config = dict(
    vocab_size=512,
    attn_scale=0.146,
    parallel_block=False,
    init='normal',
    init_std_o=0.0,
    optimizer='muon_variant',
    schedule='wsd',
    decay_fraction=0.751,
    decay_shape='linear',
)
Each number is 500 + 40 x the weight over the matrix's rms, rounded and kept within 0 to 999. Layers, rows and columns count from 0. Numbers have three digits each.

# layer 3 attention key, 192x256, rms 0.0792, rows 25-50, columns 128-255
521458569542523462430455561516543466441531469426513454509591484525498503499578493514506537501489557456485536471471499529503501561496508463550482460481553436487449501551546502483554448505497465504498426575502454533463477539474553457522523534490506497557503566489520451535522474541492495462492508590519486457542448483475544510455430509486608492572524449470551515531488504415530573539393
482550548618444527575504478519515507550521459440489509495521587462505529493448479457462517489408522480515491507543541551498533508503507445498525502474545548519486567529491519527533503512580505459578529503543519494488509461518537450482416505475528471551521478494561534487462530461523430459540395528537509538555497412527525556546547494504481496535469403499555503512529532502426453482462
507490575497458551463394471489563467477474505477504515562450490501459483489456512557488499495553559557484508517546487577504557552490424481438489456496430536548503481536538527479520547500452423506535507494454496470552523534506575496503523471535452486480554500534469509475521514519446495511530531472574546541446410508562522479484468487518513477492499416520466542491469539481552443515543
530430469450484539445531565499532487447497535445553596514481513612500415553457499440508513534510508504513561472466462466611432513479468478498426513513524539512559458509462514517479477472556444497560538486475475566477545535490477513517519551498579529488514510444520519453536530536446502521478500480463484531530459507536471508501447510444510500474503535508554552499496448524494481552506
572505518429534482497521502519474504511501486512503499511518426582440504505497541469461516514483467495445485535486505551464404495555504533478548461491458565476508424479557567518503586435471452435445479460451494573430525541497456561531504405588548463521442488447558483500487512533517515508527486508501477526489550542445516485568532507453490499535525485460526522553513441474534530499456
513492531501541589527428535553499560533487548540469522516517521526557479490477455537511529513467514479494445529543423454469486555459475514498460486442461525489540499526460522507498451507504562543514513522420487477492517526480518522465582511557481440470489477466561458552490431408494509444458501495435523542489540446543490493588467506427476466409443493502604457477478556496544446503472
474545437477541470542480494461517424512565525508471518550425471482467555521444491507516541480492466526505510497601511480522553446554477486488562486561512477477487582441477488492513439435513545473410553512517522473445528472515528480515468507456450433535544519538428437544425526499496487535524509436419427508532513489589442525557542507474452503548511456537524516446484552459559540485568
540548412471487513551507498523482512482530473494486506515492422490523503508481540430539491459512555482524438481478512491572553546453432515465493514491555560651478432511499497523524493440546491482447486504441524543452462475472498549459465489474574542478510432484462526488440476446539533466484539517445516434492487538584435501479451518486543457455464470502553460500490529501573521456496
530541493504496469508546515554546529491543414440550509483541483519534559431459486542447532480504550525541537550491471471487524525471504424501461449552464534498451490508558485521511509528405531475533462475451458555454546449511505537499507508466443572529470455472523515553493506550485590446487494508524488499509461519505450457499504530451554514545474532534453458511478455522482511617527
464510549509503488444443542469465472500475477499454467447433498476542497502580415442532543500504442421497432515520545517444429470458500561464490457484435581537516477457479482472510470539450517439537514485473462514570455474534438450544511437529481511542431530583479485428515537429531493462478512539493491525432475538422470533470528530597439495527507496434457492440431405419492492506403
480547437517475484463498563558507504555458459512533551569546477425502466512552537538433481503527491525459492452597532497471475532437508551534499535512494563464503577542518499563593453455484551496478478502462481477448472382515483513504467502436495524540492554543492513472481529465465452450575487468484471505515492540507515546527515513472532497511455481536560456531426517485543547548478
471494539516455602460494497491570471567495459524544482440506472518562520465552534493553476493523461476553513491481410525551460483503499444492498498544486449472490456580578528507461437512525503487553504467498484502511473483529514453487498505523603550516519490448450530474579486539513509457472526466514522488515496542472562494519532596498541585460483483505428548484430564538518544620480
536439550536437554507572473513480567513554529512506432521532441487558545520470472521467483468520472564511493524469470517468437521526519463480539504473547488545482514484596468592543478476481566500506503509486548496459517554505493513560535492483510592523495446507478499460497506486551453569510487558519526486460493478569530471457501541508472518447474538549453502525499412538506521494570
487525428505486485503499548468533480497489506580486518547517598570452499466548508462452492455535491489509527526490512474521533456530456489486439466558550509483514480483524511536561533494551492561482482521549567489472561520464545448523533517546462505474526492486487495572408545498455478508589477481519558530493518450531481471460561456528524508481539532529528442455502562540539502522514
463509445473522485550477502480464484483474492566542462477483516484591465515585562492463532485421483497464438517462471517559491561514491498527452536530542465471472449521572484479509452613503474508479525471496521548419482457467423448484472440490440542507415467423522488531491545587519503478484499498498473433444539518525528517538556512505479443430573544525484433590466474521543427492429
527449470472401536496449432490471532527517500424451538506593532480481511595487487436574510517546477496505486487467571449532469540462440442444507526479539547591459501523484559561557515462445502518579465507527504466468474520434476502517524489517558448492562494497486518455613547484509427508445487551554546555505503481484483513459523516530574508538518445533467529481459511558461450494513
469382482569546438506489473553527540519546468455478459526535496466465512477557454535535464541471434530460514528438477506532515556475525522488480534589525560448525605488497522450469491570554565502517556451566497488423434498532595507515488438453477483574510457546524537508537453519461555542499560423527557546468460422530552521461529538476512487438510492526486559418491544605434463399543
590448477564493514496554547440457458488448577458484508529519494555498467489513570567477496504488499488616508520554523508480552532501507485479497519466522525546522420540492524538513516495485492506510427519526483622451486470533413605505533477485498506490532578464529505479511535505462483568530513483444443530485478508523477507464517560584497517511457508509512486515446521431550485467485
476496511520561491533528481553541513561498473501465491476570512467507514501506475493485555488478485478547494492499428581392536522445548510503450523485479502464479556503406526423399449551471445455525476530526490501546492419502381479524581467477524438534480502532517518497518482454533521484454527507492522481533511511495414488441474503483450518526465468481440573475467464532477516550526
472459382521439561536470548500465493446477561443536478544457528558547519451556408542483550595434469489546432520476507506511602496527528440496502524430517454458543500509511461466523524474562517509446445492490473548572497538502554505443484508491499507486476513413495484536455519500494484451527523507480438526499457468540458474450494522494464455485534463467566497513475391412544555428491
516574534459530475508495542510529435565511525475444487522581525522432533525481456518457575542387555470388471559505488538538476480431442512592464462508552517487484489490481486519552505420428514527508466583491409462505476478417410547502459503481553490549488471486430484444559481496465499513529502436448516493562517536462499559419531456552544490613459509524564507500490464472519446505452
435448566485576490433510449507477483462426488509432447469500529468507667473427454549525526503514502537450464565528491440377488475475492516569468489562534499495426531503415513541540466502495514445595470504447481497553427464486451398538484423496477492557495437404466469464522441458472508491509531473580519489541413444512435550488526417539481520559565366466525500441462529535430432463511
527511420512521536500498517523539547525508497436488476480459455480603474491513493462500514493497475488470523550501468459502483533468487468507528501606504466493493541465459540503443513453534556492469487454505482415555447503499559480405509463483504539486454529537461456479490497489461514514515507551465443402551552516483491535464470552556499432559495446599536424548557497449576522478524
532497556458482529473504557467503469467499572541493508495484543583476459475600520452510409530523533478531499564435515539468504500514452459527516416524430454483494533464497529472482411431545562458427412466514515490467455536544528584504485460506506498519471530443513488549490539444514507505496539494573519535568509560538517459424513484456527472435482524532532431506479412540458529510547
436546463504511496429446505443481511543491443540487516491553489480411517524485524510423500410414539558516467411424485487460518507502566522510576440456494542483508537492486433541491557533489473459550458466484370486542579427490519507534501512536518465435472464490477475518510568449480495439499510447533514475528468533463462517512501511462516522442478507509499557477522528521537545446596
541492441474519564540459452433478533512547466520488473536410529536476541496542445516433533529459509468466517501483520473475573426431496474464487489538494499498498527554504541519442526543502527566504537482469488522472529490471488453562474522508557428441494481504503507479496524567510505457498563484449599547487492472569452463440505528484464490490422454564489511542524526534537434493512
# layer 3 attention query, 192x256, rms 0.0787, rows 26-50, columns 128-255
465513497605551511477500535473485545524491550506500370504401550492539484467494525533521451531489485535484519473529469525482468483473502475596498531508563486489457539414495452486476563535504451518525535500537443421495489449532481538510526522501527523477573554448492526493461443470394515489493437511497544511472488511475489527519493430534498483472540470518483527468449479467511511467459
546490461540461534444438478465501472553499524494441558568512485437489491485492485516509446501523466560467552481459409512512507505456518517417496506454476516527483492464477495584475515516493472506400569506435523430459490511516507480406544486507540454496479506529451537570484485530504435566470537493466518552510430540480526521448485502539482483455466494459463542519450471561493473484508
508518500596506496524538506440470470524552540574500431547473497486464422464537475484479513497500527536544475505541561481480485477485542504551490544445528458537491476449432513490475489570473528553472525543465430583504522478502439506490500498458540438479533486518553462484526469433547437527516465448506410554498485509534510459548507539519575544560484475604559461528549502465507549513430
487503500445517515478459483497545474478529496496517605502522477559425462482507481519434581470512561523547493451554481575437465442488481537517547472517518499469492499501515538572584467514538482457505505541534479484490508541539514485530605428517609460424474426505514521499491503470491532417572435475511494514497574515561489514519492466460458485506554512554494566459622477471524445502470
487572447508520515476521501589486554533491522584510536471522520552534541521498533538489479524481435562490525580439453533486472523485498479483504478510470512501525462479560553494465485508501454389544468466514465471550548468457398464476583511448579554478491479495522467468501495532507496566492498458472526521543532396462535495581501452507449522446490537530533426559478464453591523534539
498528464429505442469511557479533464544523509465520561542437570521480498507538521459527403519541499462495520495499534466524532475500581563509521430489547505508459510530458406446403526447585521515543584490475514475476505545519541471491478550485473408468548519525536507505509559464613485486549511478412423506567513480549517419482553522457517561536559438531557488377509494422438462495475
543432463483504583597539444562478545453503431488514466477483503498521442579590573452516501441515537537491498410538513511623502558495410478548439570469518639534535531468507443515405562494518593470507593557529505477422459455536483524580454478448490528479515564564479565492514555521541496498486453497472508471518493572483461500505543516486498469457471507442493456536519543506494512502499
559501557522493521415463470510436591477545484494446486488546510500451488513531568530476573521410450529572519446518482485558564486474477473546539494498439490539508480526473444521428514415467480444562497493482493515434501466488531483557455464496494533455545499502561507499521521506543575466479518544423444480364517552486469453475469443528507399547471449460513441527516509527480478504491
474476565558415536511495455497543428523560531476454497531481484490406542462557475541540556509483482459535487547436497570469592432459513476493551515554535524531444504485526471559559523508428492411497528526476511550533525566557462493537518457494514481537544466425526411443510585530552570522457498494519483505460485586467500495517528484568443579487537507526414527477446488522473474493470
549520560513511506435414570506484594470468506522473496465513477454471539530535523541518416435499488509499476445507513502467484519503547493447463488477530581535526523522443500453564488430537500467476503484603535427479488399476562501455493443482494534526506504519508489495474525474481513466540475434513433503536529464445498558504481483442584552535574496537527469500487465507553434500498
464456501445474549462453502478445479514463533477501507518485478513499470485473490500503550569501492491495475519504508514477541457470490467522454532558462479483481463526536580513410441506430506487483492476616467497473512445516526468471527519527544559521537555497456540552477457608561531548448551508439466481555401507514462504492501478513531536452440475490465527522533472547527545524536
439444543481535467540566537513524525509456549461495465509469547464576530515525464498569533529479522503487507476472509517538513522563482526548507490471537524490486530501545531581527565542546491488517520484470500572553546460500441435555513540554409503412459489566498484559478559425546479447501480516468483528468537549548493531471500501523554524441444562453509497511471513514452458507458
466485453483513494497513561469495504549522489566544570538457480483516512454494510439510434429459492512484559536526485482436673552491552502534469435465559499545485537562501443489408584544527510539494481560444497485521419401484620544571452497522480501524524513491527497542473503484604510480504487475424500495478454494515438476497536572482515540467558509565432563494480530471530543442565
536484520515474519508483556570505510470471466505486497526466541525505542529452419491479569480532540553510496491483492526513495469497445472516491521493510590436502505544508566497483415469611581465438490423512520493466534507480449550479476431495559580493438516501472495550457575513606477436532559485492567443506492469517500487437453535535443449483528517519457492519461467373574507461543
506475473556487517528466492465537554485497513478567550528526520515433499520557456464505498585511527546511461471503543507498409520498490520546466498451496450518529525508509465394519526528542456535476451469425509480492414498420519475448478492507555492506411527457500561431572417508482442483479558559454523497513484545508529446582500519435518507521515522558531577418451537487502479540466
446495452480461369531472503474560500483494526520496488587519477499521460477447575507545500491516550456546527442477464559481461534437488574465486531511524586539546494561587527490486521540528506566541477570514495513568475508547514515525483492495483481456578473503482464533486487522556492523508567505437523500504491507466523506489486503479480494454489520476456538492523481493416537497520
552506432518472575522500478504486492527504542496542449468466558495453490551632471622571495445515451527557502480457507496484486519515546576514479448486565497531552477501435449529448587502532475489452513445494479508496394502541444470489507476492471534483495467576566444500490507514411483514511454497478427489555535593567449557492480530503455488434547500474498548450556541519518496545451
508503514508502506533449454585534506462479473490598459489573507520538501423572543521491573445508492520514508473494493528428450477505481502492547506544463456498562513500491532505443474503520523411446527492558509511525546477444442479496515518492607561513533518470511500468491462529443465464448492478558505548473555441550428495487452534452490498485517518516494525498661428468532482457399
501443454450443501592487538469502472466505551479539479522427525476518486487595509513502587469454513476415524509496518483478499554522536487423513584540472462544553500488469516537518609586548461479506489470460466495449487493530475422470397500489482564484546532464529507475525506389476498481564609542474496530517480497590448517483435490475539526490542468516513538478499545461532576453527
483494540435485480497486439518512525472466558473464568530526513497498562544533476476507566487489469502498457455512558489485482518501498587545437489528492545522470563466458455564570491547486575559616555500496508498496482516502475490467507495436472455576478442544517497504532499431547516600462527444464628559540454538521430480494530438567546489529456560489525463440501445511473446541502
498522549509501512399501499507466490494493468535503451448519568519551547478441520477548512451463478458415499547518456490509542569489556499535528455516493506511488501505507407501467524494432525469548575499478482428513471524574531454509521458457553488490478453433493463461530575519503493481583495420505445503596485533403475474534618427448548607529542573449506467528477480469530466514523
476518546494555502453499546452536524473453452447510582503440467565521506504505550495487485518509476505508453501494557553526584508419517413462461470533500577527482501513447514531485519502428448489492464522503433468572497470494437529513476498520447450479524456565480466510492445440477506501515563521451449551453450464466486504512454462545517488553465522544590575528491480519547556502493
517473534526470506522513585507488478499465495551520503478479497551567525513515419491546423499520539535541486530474510539527450489555547518514480493479475529513560522423489488475494557466491494510601449508517455467532539500469518494509441515503504498487550485533476569563572423454519496549478441434490552482466493524512464495516502450425524517491587464470505516530513604484536547560508
476599514534499500521494465583478501515494482546549633474456494427510456519477488519442514494543464484474518512481501467492486468514473502528543513538523516550562455501476506482482483460521504475545467467469496579506497463513488453455549479484606515435520592458486535543428499461437451578549520501536490504481555525492452450503561410466533450509546491539491521458519475476473484434471
522499430480453503531502497515548577464548546476519462562545488462472549491455456548469456509476565498508567547509479482537503458466487488503607570525435503477502467537562493455437546538477495560449518454523538567439460436561481499442445483517498465406524496507462536502477500424581539518459495506476459510562486496474541489498510589519566455461455481530487499517503471406539468445508